config.toml
init = "normal"
lr = 0.0124
schedule = "wsd"
decay_shape = "linear"
steps = 16465
dataset = "wikipedia_en"
Each number is 128 + 32 x the weight over the matrix's rms, rounded and kept within 0 to 255. Layers, rows and columns count from 0. Numbers have three digits each.

# layer 8 attention query, 448x224, rms 0.383, rows 308-319, columns 0-55
108115148131076120129120097082060078105129160112074121107075168063077153122167160088155128181048120189140185105128166121141113173158124105062072107112078035081144127138
131181073199139094124073159151120135095120154125109148069151097189050083148046123080167087069204124142083161157102092121152182078163149123100147123075135163134138143139
117163150177072124111130152182010057129179102165229142149145116136106087090112108093191125200175123158122138129140122122106086135087120080158141139188159119090134120188
093107065203138152172081121152117161125092148118095155112124103035132087128102080135120136116181107110096084182080122149119109183160101129133118140137088160154131111200
115153154126093114149095148109077203111073177130126065163101160133076101115131116075191090141127134116125050155092167153083056117121128106093201096144154111145109080149
119176171118123103096091085079105094061109109045098052075118102109092080131099088163124180090151086138147152149040117159114129137118165152108146115118141092088111125067
120184119105086135080142160054164218122121213051089160114073140101083107152154105154173145150114094138150093111108134166088097130173124096131095103093161110136135162107
192101158154088124154170097164170161185115037130135068079108076157094060079110152101085106149097170175108124145112112117137125162118128110124152090083150143153142152088
093137102079154136102078104080109138098185165129134118112098152149144128140136144074183133119189127134108100149124121046052078112138127177108165151165075132176163063238
109120117101211165176119049124087174101055107123148082075199130124096147133157072162148104087114112100128133128064124098124122146151152174147181097175106175103181098131
209103127114138144036092097149112153086122146154158109101084143120155243162066158106104158132112110126116131141155150095167076122088176123113167114180153172129121109175
181113091138084123093145145163046098118112099111162081124079135125143120085157134069180103140040096096092131136134148096115143099151088110059061164214169092167145135106
# layer 8 attention key, 448x224, rms 0.373, rows 308-319, columns 0-55
156103067158117124116125111154166096142154068101129163093127091080182118191136126129093180081169177120117136138137126146189141139152121150137106138087171085141143140135
170135135100122110166172104092143186209144156116055144110156106109135135120157145132134128151103109149161140133118147157079143073137151117146137108135114165098126129148
162145125146169082129145184131128162073129114130095151119132103126159101120084168169074132064082122140135205130123126089163146120110083125114125134106145117145061153179
134107135097175120121111142123142110142132139186136136111149174159105062140184110189112098140121212121157102090122178095064124127169181137155178082122091176098054157120
161150024092117181080153167153128161094137095167108201120129098115207148099095097199141090115124067155120139139096100156086156128153147108075147134186135116132156121137
158064086091113100159075091135058087073133141138120142153129080062164125127131133189103166115112125115173134133110125139149166149131122111191058096156107136042119094158
129121040170088131159072169050108113062099168107123116092076097125164206122132097102104171103117130136146094116114113155094138179094163100158124139134104125136101117153
132138164140132126114113166112146069138089075140130112108115145123069114100113071097185156177121167180123166121127093130132184136057093140097186207142117109112051136094
146143031116165186185173126148084146155116132129161106094116112128096106192142111150153093173128090194162129155117118129108124114138111105164127164125110094092148091122
121196139165158130131095139127102141174185078148188073094113125166111130084124112208104101147130080155154111085139131124092074110132202139113133093138119187156113152116
146150095103177164114160098191158126094211133098109168158144141194150100162093136150133050152127077167110093181138127092161128137096147132137164166157149122159122099119
152120154112135111118048126187084081089161157174148178149175113112070118101102143143117082172117141150063110128111100139133155125122118138121080138100137118091138117165
# layer 8 attention value, 448x224, rms 0.414, rows 256-268, columns 0-55
082119206121185048105153050082200160146116103095052129033184152146124116189119200075134116128115164125108117201137133082103171106165123150178127112117173070141190147152
178070144084073152139147107163149184162209171125108000140124109194166033164132105121161145205153205128126122162150154122110143171132152173178160169140162112205118142051
091112181107149160109095086246115069132106086118175177055132109142074082085154105129170183074145131181154157101149154119141112202145135127092097100087095085097110134137
117111136149109081114099165051159215156092130093199073149126139161097146058142140109197108223159129159150173134182106102180064161108132142084103172126153120162092136072
069145108111163129102100122133112096072086086161130129129150111107175163138216162111152123100128117130141166073153099167126140125098129115049176091126044094131129136102
115174098140177077160075136133231172133138159099143076164103158162170170057129155204182116104111107138101146088171109136134095092089148173092148144141114142164137150160
127149148145183129113192098152129129129075176140153118124145161154113108120040155150123163147109097148146140157122165125121079116114136096137159102159093103138149122154
112122156133089080156136132148108110120192161137129115161154087071089138115165190134124134156079126123124081163085176085152124137096147115134110143087169101105170090150
102094177141113109107138180112109080096126115152096147128165219091087146064069115132099152092121158090108190139112176119111085201135088140127137129101140123132076072150
181098101175202098091156107067181175106166161099159093184134127093135201137175131211130156113089132181061094107095051141080151139134141190143144167116081148092126109109
103186142159145100170085084136136117071074113177180190074102151174111148111174132122103195138200129155070095123123094129132119095102128093124114120155150018220163158136
099105145064105128092201081109132146131109137062157029153095170108144101133102139114065103073198105150108103174137130093199182083153149141198145088184140104098112100105
167093147114125149085173128137069121105173175134099144169164134094219097169154111120117201174075128127097123107127122137133176097168146169139089082157073109139141053135
# layer 8 attention output (transposed), 448x224, rms 0.447, rows 256-267, columns 0-55
111090197050054156187135134106132105138151143123089170187174084130133109149137093109074124095137101103148137120090115136206169100146065133082177101101202158082146138125
129114130085090116154162133128093206115180126058100051103142138204102090157076096160070134185087215136181131095127191113105142095181116108063139104171105085092160030183
136067134154128125204113114095118089149119146149064154125139092073111114099118171132152140147203152123109138119190110153145139090125115205123161076123085115084107092133
109125158115095132121121094120150177146096070145140044152157130094144117160104117064121187146128127200111176137129104164173140113169158153116166160152167156186110114116
122136141112117116112077135098033105105150130162111154138138149107150137117117217133113119048112098136112133155116138112020086143109196139121076128131098124156101138056
108104136104127167124135159118169168165137186107139120154070109129134105158121146143079136143165083128146174103106112192156151114167086109083111151197095184191132164133
130162129197150192107192157176167206144106120156124130140071109110121113176179094127175131119140134160127110153126126118159145103131106110103139171118122160124138128122
147107143130093125163107136103142152078083142179140174123054123067099112093076139108151149126142108120119136140106156061135092122041095135124142167107116146156103157114
092132120111163104124142118141103069115102091139107154171144100064126148076121136207103161081175134167136117115123074134169153091196138163150143127171185105144083138082
146131124121147147174132114088149180115168125132125089126134164081139146131089110112076097130116042220201147096136127139117095108144134150110126174164160123142170111215
130093147187109124123098132150187128157160167110157128153077119072107164101135098152104153059192117134095107088091093082131152132168159135136170119119108144068140083175
113137107174121151170107140109185092152134188120168104214077118171097124183163129118032110146143182126179152113216091122097112130086131206159212172198155236102165083135